Each number is 500 + 25 x the weight over its row's rms, rounded and kept within 0 to 999. Layers, rows and columns count from 0. Numbers have three digits each. The size before them is the row's rms in percent of the matrix's.

# up: layer 5 MLP up, 1536x384, rms 0.122, rows 1041-1109, columns 0-95
# down: layer 5 MLP down (transposed), 1536x384, rms 0.121, rows 1041-1109, columns 0-95
up1041 099:511569535539504516553490490531461489524510518484517490463462515499483512491493488502538532511543495483445512463534505486469510484494479487515470496468502464493497518512481481498554509430487520471500517515523482520484471468525521498544511487506496506501480524539488500509482460446544496507
down1041 075:514525562520487493457519522456470537504496476515502544510525528479481535497497466527500510489509532519497545533505564516478466517500504484514555505476489504507515509503529514510514522507471495540509494522512486477453518529485484529520496511500535525520523493484509509476461498515527505530
up1042 098:541489528510535518506503493484485479554449557494469482495518564499502544501489524507520523439490514475442502510472503458489494509483498557544502469506522477549509474512499514501496444521481498509501478506493482471500518523463429479465487467506500467470541489512502482528458507496493501560
down1042 101:475519486500524505453495496491520500496514465516513487444463499537519516503452455537490519522503527511471481490512506500547472515473479552536463505472489516458537494499483512506505459445483510517483546513480490486495513532488477521515496522507543483500503497517532483479476456496490481482
up1043 095:500500481530503507522514531486497487482533481501552569497465442516503531528463520500495566509470567476516499488494556517526498520491506521465533493511457519444522502466531513517507557496523479485518460493522452486475511528495495504452482484484527532463510514481505504527503513478498487477
down1043 096:530494505536466480474484484539479516431530469510476476506512487482542503514477479461460514484515522516538503461461492514482473466531501503534475465514520519465463533482466468503509508498494502457501505520478494490508514548492520487499533500509506488474446504493487479507479500477501522458
up1044 095:525551490495531556477494447491514496485483529508516511505482499525522474490529501481488464502476507464512484543504499497474474525480547510506502502480475459452492480493503520498491526509537500515537527497491510474558480510464495482479484532491521477505516493509499532484541507513460505565
down1044 095:517523494508520508507479462471506477472508495506497468512490485520460490490467487491484560502499509519524472475507471544515485532517451474526524508539484511577517497520549512505487518481532544484539527510520514493490455505523521513513510438511458550466517502530498518502518550495479504531
up1045 100:503523528503486516515495507495463538522532508512488535487495480493543486492511510528542448510496493465535502487491527503468469501545481481518515488471475498472495514490483542511524498492522514527512505485527502509490507474510510487469514448570515514515493482494493485546534517519515449507
down1045 072:524507486478487512484489530507503518498538534498517457512459481562479509499502502493482521517481467545470499505529526509438516516436525515509494485557541474576484503544504549510508506524515460517504462452524499527525478496493510481495486547493507511495530493520507530504484527461484536447
up1046 098:552465456524469534492452502498465469464513465464476486507492494504526511522526507480528549551505514496538492464502534494481455490489454492515487483492490553516484502479480504473524446512537513489538493506483506462500476543500482507515497531533501508522489527450559524456507473509473560489
down1046 097:516458474475528472478479463514471505515453520509535517498492502489484507482515502486480513486441494503505492522466560502510469473480506502467493503523504473473499523510466430495512488481506500473479513492489471465497460530507514507505524528517506510464512513528524493465493527523462529488
up1047 085:495482483547462488471489530471493504498493449492524529500487530488469489519469515471474461523478476514450521491470511480515488499482505517522484516483482482492493471479495481494506509545467487521473528491488501539465483474449508505483515475442540503512455536522476514494471468490497497500
down1047 097:507511511475495512517498476513516478503476511515501466506458492493511498507523495533532540495486517494539494449502490483476509497506507488470498502474507497503527473492505507516471472485482429518504451559533526463506502535504509493510503518513436540428510498480517470479518537499499511563
up1048 113:515455551461491501483545489529490514513547506469522499480519432526500515499525527519503497511474484531459518530509518511491521539511502480515471521464526523461482487488473501499537476505479502491517532501535517512494468540527485467503524511503507480517509504495461493513530483444467478501
down1048 115:511503492497462510503495476571461429518537524555502484555499512535542444491502531464484517493493486457498493493518522486488493454515496520553539509526499520442536494508490515523473484520512497529519511538471490477481552481538494548544527469552481464507563523529502497471502467481488512447
up1049 107:548492468512506490480479512462497529501470503497457528499507517507542491476512481473505492477479517495489527523517501503525491541500503477509521464534510513513497460490502530521457518525496506498539508539478479504486501497530517486516514467515495477508491546479520498453523507498514490475
down1049 104:503479501491473526514551498442485486507501494532534457483516490483485531454490546538493500536515514478482509507516497479537525492480535466555496507457495518515474501519516497480500485498472504477426492482482471567467522523529474539524502505467524486495484520515548523483464473555511539491
up1050 104:512507460536502507528491468446498512499504462490475459505476531476509514499517495509506530517537514527479478548525490527502480494458499527470471514533481509534518492479518505510483509521499522518519503500534524499474470508491494486480523495529486476517512531537502514528523520481505484492
down1050 102:464466559497498474530471503490478484529474553512499473493493480478487511472467491514519504484503468477499472535480489466504489520470527501477494516549514511489495482492515496568493517482505482492515512525494479474445484498481507474501492489482490474502494550511490512530510531503449487479
up1051 095:488512488481513558487508478544460512442485490527494514525509481491471498466476549496470515496549525512567484477464479492477471519507490517472491505465491530501474515515464491487497496471446491541470522492463484513516453479505525507494479540536506502500512504482500504449504525464536555486
down1051 100:519497517526513500495499505489510510517441494507504475524471564495502493527482468511490503509524487533504474481499501529517478489497492501454519514474539530508565471502446466491478478490461531532492515512528497487456491503519505481490525453495503512483526497467494506467513465454501469507
up1052 093:482504494525504505490500505472517511523492481507503527488492504527465492543502495532528517540528526469500489452511480516531517488497518481535476468534498483509506509495462546541493467521484529478466521476524519504509495536493506505522530538441509495455474495512469500521477469511515471514
down1052 108:541513474461475484451515504481488498467474529466490520529520502517518499505521472444474513530471500481484514511538531513488478491484461487467497480535441526510577497464507494489531517500500489514557469485500518458507512486467502520508558494529502516508493494466581490519454510478463494495
up1053 091:483477468506507475483526481498552499507510516519522495523500531530483503492481526498527488480493482493516473527506510515468504495498450499486502503500507529527447500502492514494486528494469475511495520521494466519507452534470492466479485504506480528509456556478542485541545484505501515488
down1053 080:496507530452502472479519509526512479515466471544478515498487465471511480485528475521511525497506496531497489507526474508509459501509536495576511503480494490483489544517506491504513521525515514532524528467503524484497517502473525509522495491505487503551506477508492501475536531483480477473
up1054 098:506450511512493493508504520468512545490506499476557537526498523485519544497531493501515510541489513498455498489499479479525464483544484489493500468474522468462488477478508463511476473506519525490496439491488474553493477482474534468480488450501502493506496485484517528532496485493527511513
down1054 093:522510544506523477504481515454506489515479549461484502524480519471514462487503494492500519499487523507492499517483490475458524495511493471494446490498486568469501502512499512499495483524506505534503497492498513489475458511456495518518491509472517512509531461498524509552514537485499508520
up1055 095:495487500520476487497501460495532534523545480528497522514500479508489536517481524508505482511466476472510523495477556519541520463489473509453518473520487502509478493527505486483475493540488514461536517491513527490481516514508484486515492538524562481482477470512502513470482482494510502510
down1055 089:499470543544509563480515519534504467438533524506499487492493536518561501501522480481495471481542494436497482509522502541497528476450482512501475488509476504499512457531459509487539529457532540489474520487505534544514555471535482488512547474456518560481500520507481501500495535492544490520
up1056 090:475518447502449458520514526506525526475506541526496471550472483530477462464499500488492490492514503497463552448504504491489469505531457499502491468516535514503484482521508530465545510499539492487538540500490534498512534489520491505479485533471506531480521488515476527511469534533496489489
down1056 089:495518503460520487467521489456545504467450481468519499515474496509470515484509486494498446448513508461465478499513495495508444446526523485509501505555475525468488528500478490562480503455471521497446531512486536494457494463527490519486465456455507531472514567453476483519497506459485491480
up1057 100:492485503511515500504468504503573506511484532528494500492537522462522487497478514540496530442474474481505506471468522512501527475516497510497476524517506523446508482464501489512476500503511515528440485548526457490504529506545493504476439527494497497494527493491539540502478491522554532475
down1057 103:484512504501498484514528526463529508513497498479504463492499517508505498469509528508530481487474500491510445494504504557515497513485566486524505514508471503488494512502452507490530514435437502526526470498515477526458567478516452478518491483517474493485491522515496519489498480520500509537
up1058 091:463494490573476452493532560505496496493467499500514517495485518543501488473513506459475501557502459507530463516506501490436490463460497486526502543493504490543499484506527539505454525499515513494514527497487487536536493495506482503500545554500480542541482509498481512545530500501470479486
down1058 089:469499458461516511517509484506479509507527500445455519485498514529475472527492487490546460500488493483491445498475496487489497494497527491509536490519464531469496529500483492493500504515515507484513477503481455527489482462513520504490480534490529493490517476474518501514481485529502497517
up1059 098:490472505468499507516479489492502488499461478549440503510507514508511463470469517464490513489496505468514473484495523476519552518503539535530486523507446509480500476483476512539473524458533478509513497470508521498508466484518513510492504528560460504477522538497501461527481499520501552483
down1059 096:540550479531488502517468501469531490498539486462517535495527511504503459525492493444448482517504511446496520481525551503496481494535533515494491501466542512469500490477468480454505508494487488466463478561495509446499509483559476523463549531469487525481520469459493509472492497489503485515
up1060 092:508516471479502535531512533453523504513496491537442495537546462489466513552503490489480489512457489513501514507460537485439550497523426515477495492511524491494516495496539445504502498507462515536501484499495489482553526458494534487478447492502511474461501506516537491502456539499431493462
down1060 105:464497521502489481483506491507468509515520494480506516498501514518512561478536484491550475493519515498510490546516542471484500476470503496505461475515494487513516464510468490482466496531465494478489499538487471502508496494544507492507501479497476463459488501483519479520556540515492504519
up1061 110:491518549486510471506469463466533492505495489483490520463498477495466486533494472488501472494446480532482485448494524566461514526498539505473442471526491488461476433507515458460500493505493493480545476535476489482516509495537526517514471518508499504482513487493473502525551487510526491458
down1061 092:504478470538495522469540531515486515518535493474520469517485503510501486471539511502554494535533526486538522557526489422495496475535458504524552490496504482528496570485485537503468495512522523502454516483517501505484485474492458476482545500500493460505495539506521484476469496486484513512
up1062 096:547469479496557475480517546494495530470484556556525531505529514564497501456539481517497516491486446511451507509498476509529507512474466478478514516493498503565510523498496549526496530517492508473506480521513448464481470547517510481453521525511529483474487519514503508474503489489465497512
down1062 104:478502496482492493503506469469502480460500489522456499501507476514468487535480492555496503483496478499555519517481509539502465473553512449532519490478551511512534509522523477505562502532530537580510508490488500512488520528486505508489520501505490525465471526494509496422469515565450495501
up1063 108:480491546522478497476533483472487534530498535570522534475522545495541473492503553470448539452494497503512475482492502472476512512541492498480463494492512520472475467479509481485500536474456483530560501503501477508491490568473512481451517494520471466509455499481494526509510490497524545507
down1063 122:504543529489427496481498502503515485484533515524470501474487537519491489519449457499521509496475496475525484482542488510468505497486476490533475544510483509491563476546508484522511503515489497518464475512515497527497524474442496476514496482511493484520503507527535563509486499476508508466
up1064 092:477512515469519530494545493531497515544494490481446506462503444511495502484541479508487492526458535502554493512524526510458492489490502482467467521454457472488501488508486508505561520519499479489464459460479509564447491479500474494533499474513480464502517528497459491510528490494518479474
down1064 084:528507542515503449490503539515528504506485522512446493532511515493493502483455499529483539500482515556542519495483512483525467555472466562457464527499505500515462488478474519494536544509505510468515521457542499518509489499526500532466504508510517530489519511505500469530480490514538462527
up1065 095:532468501529462516473496480433506467498519492542444505502506540526498511491489510489549507494482520485468545461504541486470515496516495483507494514538506504478495503495551486533498505526503540512473511486520514513514475494518476491479485506500506481535513509471506482475488492500532507545
down1065 099:473534488504472524470517493530471461466510506507520488462506513455513480494519520515498486535510506500472488484506509492515486469487481505518493487511489519523523498477468465521470471503501483528475498504477523545511510521493510503540477501507440452492485556443486525452534451551483461485
up1066 102:477500495471501481469534509470460476565489514499499480484519504501488499500493588493497493560512536487515490491463484439491540498515496475545495529532468548466484473487498482485490489483457505474522465507460514486509503531547498533516523493556510476480524496497530503480513543492494537524
down1066 100:436500559491495481499489541496520522542472472498482470475502498485467481504480526482466495527521542471506524477542502468489498529466488476503502483443537528471482521508483518515523483507500516471497491514490486479526579507504475527511538474513571473497496530505518476515505489434505497500
up1067 094:498502507459480457534494492488506490509486472466526506473496516455491522536524522523544463521432494520536494537474488454504479489496499478439501505532488525555544508478470512507526511513543515480445479507580517512549490504516491480527507488485494446493496582509515496522531531489469523502
down1067 097:531494490486474494494488474501504524542526507502494491444498525513449466491509528460520491512464472519498517514506491517493488457484496522470507503499484504480494462547505485497534536495501517486512486519517526459499487483544448545494498494501516497551551486522463528483477474481485563525
up1068 100:499508483473507493478526492490467463524486486476499520521479472491499478469557460519472506489522486511524488475520487502498518515488490521527475520507485475495492499473505517511483468477478483479509539500476477518486502533492476498482471504533520506521524497467545513492515515541503483509
down1068 112:519484465484525517495436501477488464455454530518477489476472552496504497485512530508495450535524477478520542442500481469466456510515497517538521503494508515549489508493503482491468485458495465477497511530490527468489484475433445454523450576471520478477486494489481537510545459462505521491
up1069 097:492507494485495491513492523501505524526504554469455484497504465537551497443545499533503493518506505494511482504495503497516536435527482488447483457502480511478500492506438518489526502512514496461523497527496524522476504485524494500529463534472541496476485563509495515509500514481491485521
down1069 085:490504493492506448509453522514507412544520521517558474524499479523517523503499495509477512517506529525526479489474491495501502468472468502499496501477508494476527473489472521530506518489518537483568520521494519485490516504509494498500519508515516483480523522544477524457526493502511538566
up1070 104:478489511506511479510497485474515490468525512507497466528475493467448473524467515478522510504490518502511487517516548440499504491520490534499508539451502500483511495519515521545543483485505487509514464483495492479512491535490510544484472499488505524488532477481497501486501476515463503525
down1070 099:506533469540512453513486484507509498465550501463482499523508512533529454462470477528493536495489468532500492494478505546512527501485501504480513512501471543508462488487493524496434522508478493529527541472546444506511520514486516501493520531530499496530544491525502511443471500512527493516
up1071 104:509480513487534503492506524563481487520481546526513461495562506443475547481535532486501481528490541451522477477512486497468484520516480563490477450484482472465459485492509527514470464448496486509467548490448532474530524522512519501526509504466511548496463516472474510497509476509488546485
down1071 104:502507468453488494533481508472459486537472523565491537508479496513478488507521506535512522516515512488462487491482481498521509476477507505474490475501524519510509491562474546533519453489521472504487508522511510517479508520457490502492540511475523477498426534489508493537511524445507480485
up1072 097:487508496512548496493542490490505511443549512486483486513495501502537485520470542494502502511475527504522481493526466489491474485512486495514469540504503488522472480523552486510498549464516526522492543503518517538461451440540485498500522471490559527494439506485551510498491539531485500490
down1072 110:480464521485505478500490508534494478462466521517466498475542514479479496478483518524498495537470525513547505511521476529452483544481513469524464518528514519517438477523462572486518548465500471456505498511520510504518535502519490487511505478460526502497488512502469511555521478497487484496
up1073 103:504537508513527507455527546430501496452504495551525512477519503493470508509459562496506510492493498486508495495487486447541487504500481509500507498488509510492488520501463543508488522541464535487493523426489514470506486513460475463475460526493440493494468497498488506542510495450450492505
down1073 118:506530487478512499456460507463500475484500479541445507508474516438542509474500526477505490536502516492507458485489508499548498560506522533470466477491503475519537532516471533516500486539515544525484524542501528498486496492520532482516472509534529516463548499475492552530526493457511492476
up1074 103:497483541519534470494485523521469516507537507520516524564512539490508478462467560474511484500514503515530492504533505551527482537544479522517535484491481482521497457461508536520468479528453486475467529494486511489525453517477517502423552457518508483489490500499489496463497503511504447488
down1074 099:503542518521491505529512514465493529491544521536490510481473503472534514475496505491494525495507451480471536496489456445477485476538500534466538542498477524464493516524532510446476501482483488508488477496493461503489462467496487504516482524503510516504504499526460497506458476482512521511
up1075 117:459493516464452520488511479516505537527501543452534486530514532528532505515514502509512506480503460505476526500514513486476502534570468545459521502509465470500506498484526527475522515487497497527515532495495522462469472529489563484472498453459504507479491469510583538477524498496531518494
down1075 118:524503489506478492493515474507517497498520460518500503483528495498457480469511485473515511503496538481529497512497528522526501468465533497538538480535508519514478520500491474486456476508506466458453478505512478557502532500503447553524490580535513553520500484488470507509499477512506488471
up1076 103:518509474564469474547457480453505498481534488517512512524530480437479484493491526480509447515499533492470514500503542459507540491479495489488501521515484514520520477500471462487517538514496520527507518510553515451494506483521533512535497505520468486493512513484523474490500508514479487486
down1076 102:511520506520488492473481467490493454521479496539529505480523523496551514489507500511527498480514534495514514505535512450440497498525424526503437514518508489467531513518449511475510485502525499520503526473509486487474538507495485521534479489471501487477525495516500521543535499482473493498
up1077 097:528480477492515513503475469495505513497473532484509529497490507547465488524548513513454475467505556504493481502509493478479504471529519482482576520482515516510499544525520520485498495521453478508554459485504497516492511482506483504471510519507511484504498476518505520506464538480539492489
down1077 101:453512551539492529521490537513519479499498518500524490517511513517532525500455520521498478471498499458521523509483462514521518501520509451486496483523483516463483506446490500513494517530460484533500482499487535482493520509559462479486468452512549478555548495461478478493512526509485522451
up1078 104:478515471499485540538539530474487503504525469528523516455510468539470475517492521493514452511477531497480484492518513507478471491477481493490492528527485525550496529516479528495500507520485498528474464433477554522486467505486517516525504515498513449483495455458488472505530480519481473490
down1078 068:492495502464505458484492517495489505484511465481506508461501415492514478518531459504502439476516508485451467467473497508486523516496529496470488492503418477514498490507492502495511494530506497495478524512519531464483504477519519512554482512478540472503536469550507499490465514501517480513
up1079 097:490445485516486469489514505484471486470517504484490486505504500508483517507501469494534518462501514504462517497509533476490525518539467542485469483479515481478526507549496498492472513525469529468497473508545528522512452493478516518488506493537519517510513493528514473506516522474480484524
down1079 099:466517508474488491502561527510474510471508508462506556500499487473454495450528528506565502490518510471472493453497568488496469480479532494489474499512532495492522474505509502529508504486451488499477513513494539518451482498502399511490512514511483518499497474497464481495542493488502502510
up1080 106:506488503492502537484526443489451509532495504495507525518469490516496484470500494490489495484490506504497505521551519540493502523501498509494506539486512493528481505483500531496499489479481505487514504508472474514483517475504477462511489504526500575499511496472492503496479477493501485456
down1080 121:500555509476514489532484511503501497529472494500497506523518482512515497485501502523490480498470508462482461505520513513491482488491485448497503505530509429479545532482530511517555514510455504490479462493501485516474509448484535564509492473548487480511547523485495514490513512492509484498
up1081 096:495505497534511482502531536492478512501499488468559477514510540467531496533517521490477486489462497495546500492493538519516566477480470478483488498507452525525516509482512474443473439487519526511496479523514529461481500462526517514511497460493545510513488516546464464463479505502486498464
down1081 097:516494532496536551508512481518475526517443513487428508487521529526519481518482450486500515492487497503460504483484479490488537482509468498521485499495532517468491483513526526533511493496489469459439517487519551483489484493489539474475502515470478503463539539453477555506479473486500521484
up1082 091:527493470469466536535495539477521469506544535504496513494447508500530482490502508504505477512498487466431474505511485463532480502509478516511483554473468510524490517480516454510502482595536497483515540537480513528485504507508526470497510478512457495522481511497500493456501483517474510529
down1082 085:481491497500507471514496500544472499480573478534468492473499505524538502502463476532466461506483526497513495500458502476534531492506482505524502519484518503506479510503472454508492492520486511527494492486496514467513533486527536535476506481477479501495521483485519488552519497451512511543
up1083 102:495524480495527549476471498468512490495496457477507473495533507552483469459524529487518531525497482493493497483458468532485488545508517511564464501486506490515531515492497500495480495495503459518486530500513517521532474478495496486495479556484461534497499512526518533545513524488474487508
down1083 095:520502498519509509498480490529517460538490518518530491477528513506523474525487499462462469500502520519479488473501531488562498446499508480542502517497474505476486494536554470462515473470476495544516489466533431481517467479516498504518484460453511475522488490515525476535460472531477485503
up1084 090:495521546470534528527558490488496505519485475521529484525504450498472460490527527461511557514511525504498510503480515512527508488483492491510509492506478456502499487499481474521571500513526503470528533513516510503477467445477506511466474480448524522525505497527493508516462511505518499530
down1084 096:492488465473494506494520463461537531491539506478526512514472485493470488510516517514505472507499524541463458464464485506490522507531505549546517465473499530484532519510494455512514476519529559455534456545502500463501520512460461559515466499518491491513450460509502507506530501520537486529
up1085 102:503462534554548512502531523477499490490488510504470489506480498466509455486507503493501472502514485479471462502516536467482513549537500474524537558454440477489480487488513481500447447485520522507455465523494509513505500441498488489480530511455488498479512527536531492493501545481506506509
down1085 087:487520492478480494523503533473466510531515495523524481486528514508465528537513535508486522529517485518509530492499511540514471486471506548524504506531506511490478546502464521473541553482516499514536492503500481504494526515535544499543437492508546511496476507450488512519453485492497473520
up1086 097:490501507466462498513499473522540527457509531464432499525494493456504478505466494516493497494520523512498533499492499487520484536502490548493553472523505486501490463461469474506482531493487502490496501466448477486502452531473485533508505558480509517470500464528452505496510498502502524523
down1086 094:516533495471495533425513504498490487487496470497508535485533496517512494516473496528504526489529486518508490516497484516564518517485485487556516477474490526494478485515555483484517534475536518557496484500504509512500459525521546534479517496534533524465539482519526478504474527491486453565
up1087 096:490531486511535510480471525461526487491453487517518526497475488503474521515513544494448478546489510510508443526484477501496482533500488480515507503480520473499479530482479540490519513479525488467476508461482498500537481469482500480520504500521508509508520508536476479462535504540485499493
down1087 092:489522496505486491472503449498468525508499527488536490481479486530518509484513491481490588488534506574497506509456520463480526507514536513485513473524504530495485485486508492497506484505531460533457509509476487502514507504510452492500514502464482499523482531506510451494485470529496477524
up1088 109:514477481457516495463508439500532501444522532448525454517477499495481536490481459491473514492474476487496512510507455482473503525517491543504499502477520459487524483516508523494538490481511537464475547524501481479525538483471452483499525460514522489471481485497528524460561530526488522498
down1088 104:466480502470550491509495485477429496474509510488485483503478484564496547501495499464474517508537531540484503478485488517487511531526492466545494467540529526463493517484495542536560522517462478486532502554513517493501509497499477484483528494543500494467488506519475511482519504542493484496
up1089 089:499481511534468483505450477512490507498537519534498487449507477490481472487485501513478518520478512497503521470532492482492470482490467476440494515493489498491506455528506487524512517500516484488481461513464436508533481510498483478542500524487485481467506507496494481534475520519519466513
down1089 086:515453461495492525488513488503531446497512511459544457548536526519461486510501532500502482487514519484464478438535512541537506523507518534505505515477491519498481505494534549445465484485489511510467500476515461515485468443475459493509476518473530480471478508491516566494508452514535528477
up1090 094:514530506514522487470492478471511473491516517477556483507478501479537471485518501506515497485468490514533504517515516498528495486512453519497516490504471469530525498516478459541505462556519495528514486487548492476500471517504497506533472470502478541476498536512504499489490465495513493496
down1090 091:509491513505512547505496474518479528511475504533492498482495491499492522479474491474494506495503529506462455505476469480484512504470473469517540488506516485485492524474533522484513540463518451471528529524496502527460508495497536530521484535474547547488489488497509499471515521512484497463
up1091 103:497477532492520547481464522506496517498503475433497495522541474515496487495464485501471548527537513502476490475499535487508517504462524510444529526533480501474465480507443498500492472509467519513478528514514502532460503488518467495525529515506492535510487486469435504497489510522452516500
down1091 107:448515473528473463500415480458501522529501505483467550507504484506457528487516479559480494513504558488481527491494494509528489501482521510502521464497527467561505544492525512527521509478526490504513517492527516536464521530499524483468475479548497491478488513523491516474529485560511499460
up1092 111:513487499468509506481538506511467515472528517505476546484512489489468462485439517486475449503517520514513481465492481517486485502525503516496489487510498473544500435521482515508484494500526529492473516505497504467516490510483484471526489486550539474495514493497471496484513546517534491478
down1092 105:540489518529489503543497491470467508489511503497452506544544550515512485507529496508488527522481488498531537522466460546496499498520523455503495575502524522535502533456477513461485503511523526497504470462508494513514495489492526524505524521443476517498484490521420522519527502514465507448
up1093 090:506508505510488496492512490464525498532480518541462421524530475504555499524493507509547475497507491543487502497512473484476515508441486531506482471526488480482561457486521538474478487483484488415472514453509495533530504497497460457476529513516460530495525436489480516478475525510501519472
down1093 088:522522467540523535483457504515465479511524476470478514467494457469500507510507454479534517491526472480490531526507514468502509560476520512534522532495473469550481541481459509498463505545450475491499504472532532516437518455472489497507503498496495493505529494469536479486527473510539511455
up1094 097:456501530494464512457529453490503524507509503512510500488498458507493533497522498518511499527521551486466501528537474510502514482476497497527529487564511528490510492505494451480520517473494510509455503507508520447467485507503500489536489477463495521518547487515490464485471514466504480530
down1094 091:488528503498476504488518483476516490548524488522470525517466465505456507518447495487523514530474464519487491483519481491524520518509488528506502477515511501478501495497492506519508516501527524510509481497492506525503496500517483500550469459490498478460482523485536489526503528496467510473
up1095 094:493499503512490528503489524515495492506475476519511470505475525535440489498472542508557531531540501477461513502522482509476485544501462458449485480520499508496463499530506521505479469501493508517509521454489482465526531506482475530532462497515495535508511524479499464549516495507519478487
down1095 069:457469563489458514499484493524497540476526509497475446547486476477483488463506526498484503508510471523484470485463505480489481518506479507432536516503529531558520488461500496504506488550471524484498502440517512474500490542511534517527537517470501534501417489483516483439457499524499518526
up1096 092:480483468504528521506510476509473510467499540492479453438486497506505485524493482497488491477499516508489543529518470522468497511504481535479487499498521521570544481510509496478512514490488471501495507447475491526507460471443472488503509499496501495488499476485479487466555500512517479467
down1096 096:556544485493512476521529466495463456485506499506488479487484512448421468445496446499467502512510498502494468492484492514512486527469489501502536525492489525498490505498533475496464513460552522494495532472502482470520532503518531510498475518512506499502499502536496528477497504506511464476
up1097 096:540529506569489518474492493481491497478496496510482456474518538520513506544520499499482504517511467530488538548502527504508479476506472543482488472501513453558530552527510486476484505458476503470542478464534514519505496480547491480510509513534469524478482496474526464526517481495470486527
down1097 091:496505492496538516513497535517517498468490513497485504537494491515528532534488537508529551497525474490484515509476467500543491497471495512505499519460485524491500466470522453489506539549518505442472490452502482518524510525497543528486479468502489510474495486523508523477534494508508500478
up1098 096:497496545500462513478495498493535481494483499448478555511471460480525454490517449475525517528491483530493514500505529446504520501510536498488481501532471472500470515435476503494486506510512515478525485530499461513533460487509510519494472474525509470488546495492533493511483479492490520504
down1098 094:462509502468519492485475483521522474494510509512466454497441477538506503503526468439517486463533527504494499485488526521476489546464499508511508491456523471516493551494466523487479512514536507464474507482520462542478441498410511479431491511498500509509505509487514488497453517508484516507
up1099 100:522529510479495501477503499474501525483512477509481491503522524500468478491528472535511517495524488495512479506511516486507491506510488510519508496514469487560502498514531485502489505482482539514548495533560460523483528519460495529473507457477464501496481506499479512477515505478500504515
down1099 103:504500511480512503491535479484514519540504457506501519460467469475495495467488499540507516515470507471470509511554471457556496474477508522507502461516493491518513513494497501484479528525532531487527499513505501440518509402515539530502504470520482504485491511445488472500485482526524515520
up1100 096:497534526491520523541502531505513559499490502525493463553492469539485522504570504530494494498498502487545488508456527519508525467536527545489489526478485511492496519514473530505537494534506529498524509464489510497509515488520470528488465456537468485502499504513466535530554476502448543511
down1100 101:489499514459544476475472530469506523511507528525506521508457516464524477523486492399487510494462506485511496497484503525492480551522465465482487510501516505474512521492559502493457524507465487498494513472435460481528488487503537430487510521483517518486496452487532515519489492512531542524
up1101 094:450507497489500488501514476470482541499487518494530471489515499533527486517490452456491530492512513518467502512492463487506490470454476452527496526455499482506514487512515495518463557519505459489480492448450542473523499473510461479481508500466524524487459510516551534523527459530526504505
down1101 082:497538514501477506472439526510491505492532492493502532519532498524505435481478497510441513519486489528495549511531498487528517535539498522459487517519450550520467524501512531503523471487509446515513505486513497480446498512501502527519456488525478484473512516526471542454496527512521481503
up1102 107:467485489492494514477566482450490451513521499524471515518494492524493501513547486535469505502488487466479504468517501544530468492468496500526504524479502536500474475473484522461503497453484501497497468513438470513521480472453516485497548472500521521496518484503531585507476520483547528458
down1102 110:442504521493557551531516499506568516570497537494485502495483471503528479478527521517513473467434492501495490470444484546489495473499537496495516478547458482484464492493484528513515507544485494465537495473481515499498536513520494525476488494519499493507477538484441497508539532434536510552
up1103 093:510555514524538491497514440484479512516517510521469493506425511492480534498506500515478531488518515499504471540497501491494461502502522493522464476460505473491509487486498461517490479514529438511489569514496490492483443544498477509480477479508502495516538515470448493462483530544513478509
down1103 106:486482526504525479468519519509499509480499526481484515552500470499480433490494491515501509485478518477475489493532478502517517533509495472466512530528534485539470492454497517507479536514496514516543478491499450481498470511536520510509545569486470499476499513441491477521497520488495443504
up1104 087:506469522491489526490532515469501477546528526500559529412533519521486497521524554520492483509530495478505504512511525532482492576524501507495476477476450522482490472528493486530467484522543480499487497505438487473482492498454530455512489535491517500482513489474466467462476453517535477505
down1104 095:512545498508504471517492504489505528505491455498489484519489505498486494488492450460480521507463497508479507535491501511487542474465524470521465514521466524490478498487504529488524495519488502544472459488504467519472546468501481515455509533488485535500480538483492499506475533515515506525
up1105 097:484482527493468484501502501472493506456484526527492468515495545510469502457480468515506476493461504509458523481482501493518501513486450483511531461496528476495519515484496438504519503480487473469515580431452467508503545489474527507510510526532473497499511492499507518542500526512489503510
down1105 082:522492509490519456483464472477458504509476488540499508514514515544538535510510576494487531489511525549490531451512479522504478521529482497514504516477506505507484555502518472486477491458517496472443489480472484529517533512468484515471488526521537507470522507527505484501479540506512529454
up1106 105:505523471461483511495498500484507501525482486492516544486506495500512503521498513498495534479557488456462510478517442491504460492489563512485496477534548485476525501483474497532488472499484550475467506489541503510534529523526493499473520526464487506488472496511503453476531509435544485507
down1106 106:482476496482517520545506515497552544514536536535527546497488494494529484527480502488509527491474498457493496503510479467480489511501502486501483514530489492506499518529476472527487490513537503452487501526492472518556504500515486528508548545474481512543519501523499498489524451496474515450
up1107 088:532542468465498509470495537517532536460519489503495543530517520517505508527505532457475534504473475529453532488543540509480510481470521499514527476490525488477478464488487478533484506482520501559510499488474508515471513466523459473530500469471465528495493469536529468478529498483535504506
down1107 089:530485501503489520528490487508505523507477518499493462528479492461463466458548498542505536527489486526525499465504493515428445521484491523456534467536472506533519486502459528477525533511483555507481512506478492506545539494483532483413511495543500479491483476531464491489501500527510440443
up1108 094:509509482490509476482528500517455546469524496505523418493519527518482442487494463485519476478491482469510439541494503490521525488538512500498475500528454496487484518492480496517468532524504547537495481489482480473521528518526492491508515493539510508483518477509442497479481537517481511486
down1108 103:494524493487476492506509481514477487482490507497561502492511487516517510509493535479501510464470495512508482542523515452443476516479534545532506521521485517495526518535530439498501550513519489498466497501537516499503496544482499523492516479495468496519464515525503471466493481506549534463
up1109 101:534498508513500467532491541454455482562518506470541470504498507516463485514481539498509476487499444494529506518464489448482530459536463478468525457521492478534502501534457500508557470503467539516490483527507480479490474534501465520530467521506508507499508544501527469503479468522468528529
down1109 103:484475497498521471512508510464492511564487523461480506512533479510522494492469501498522501484506465517488539474496493482519555490508509525502515476482482496517483489496472496530540494489477466492523516551532508543483526522487513507504472515484505515515470508485486477515528496485507519512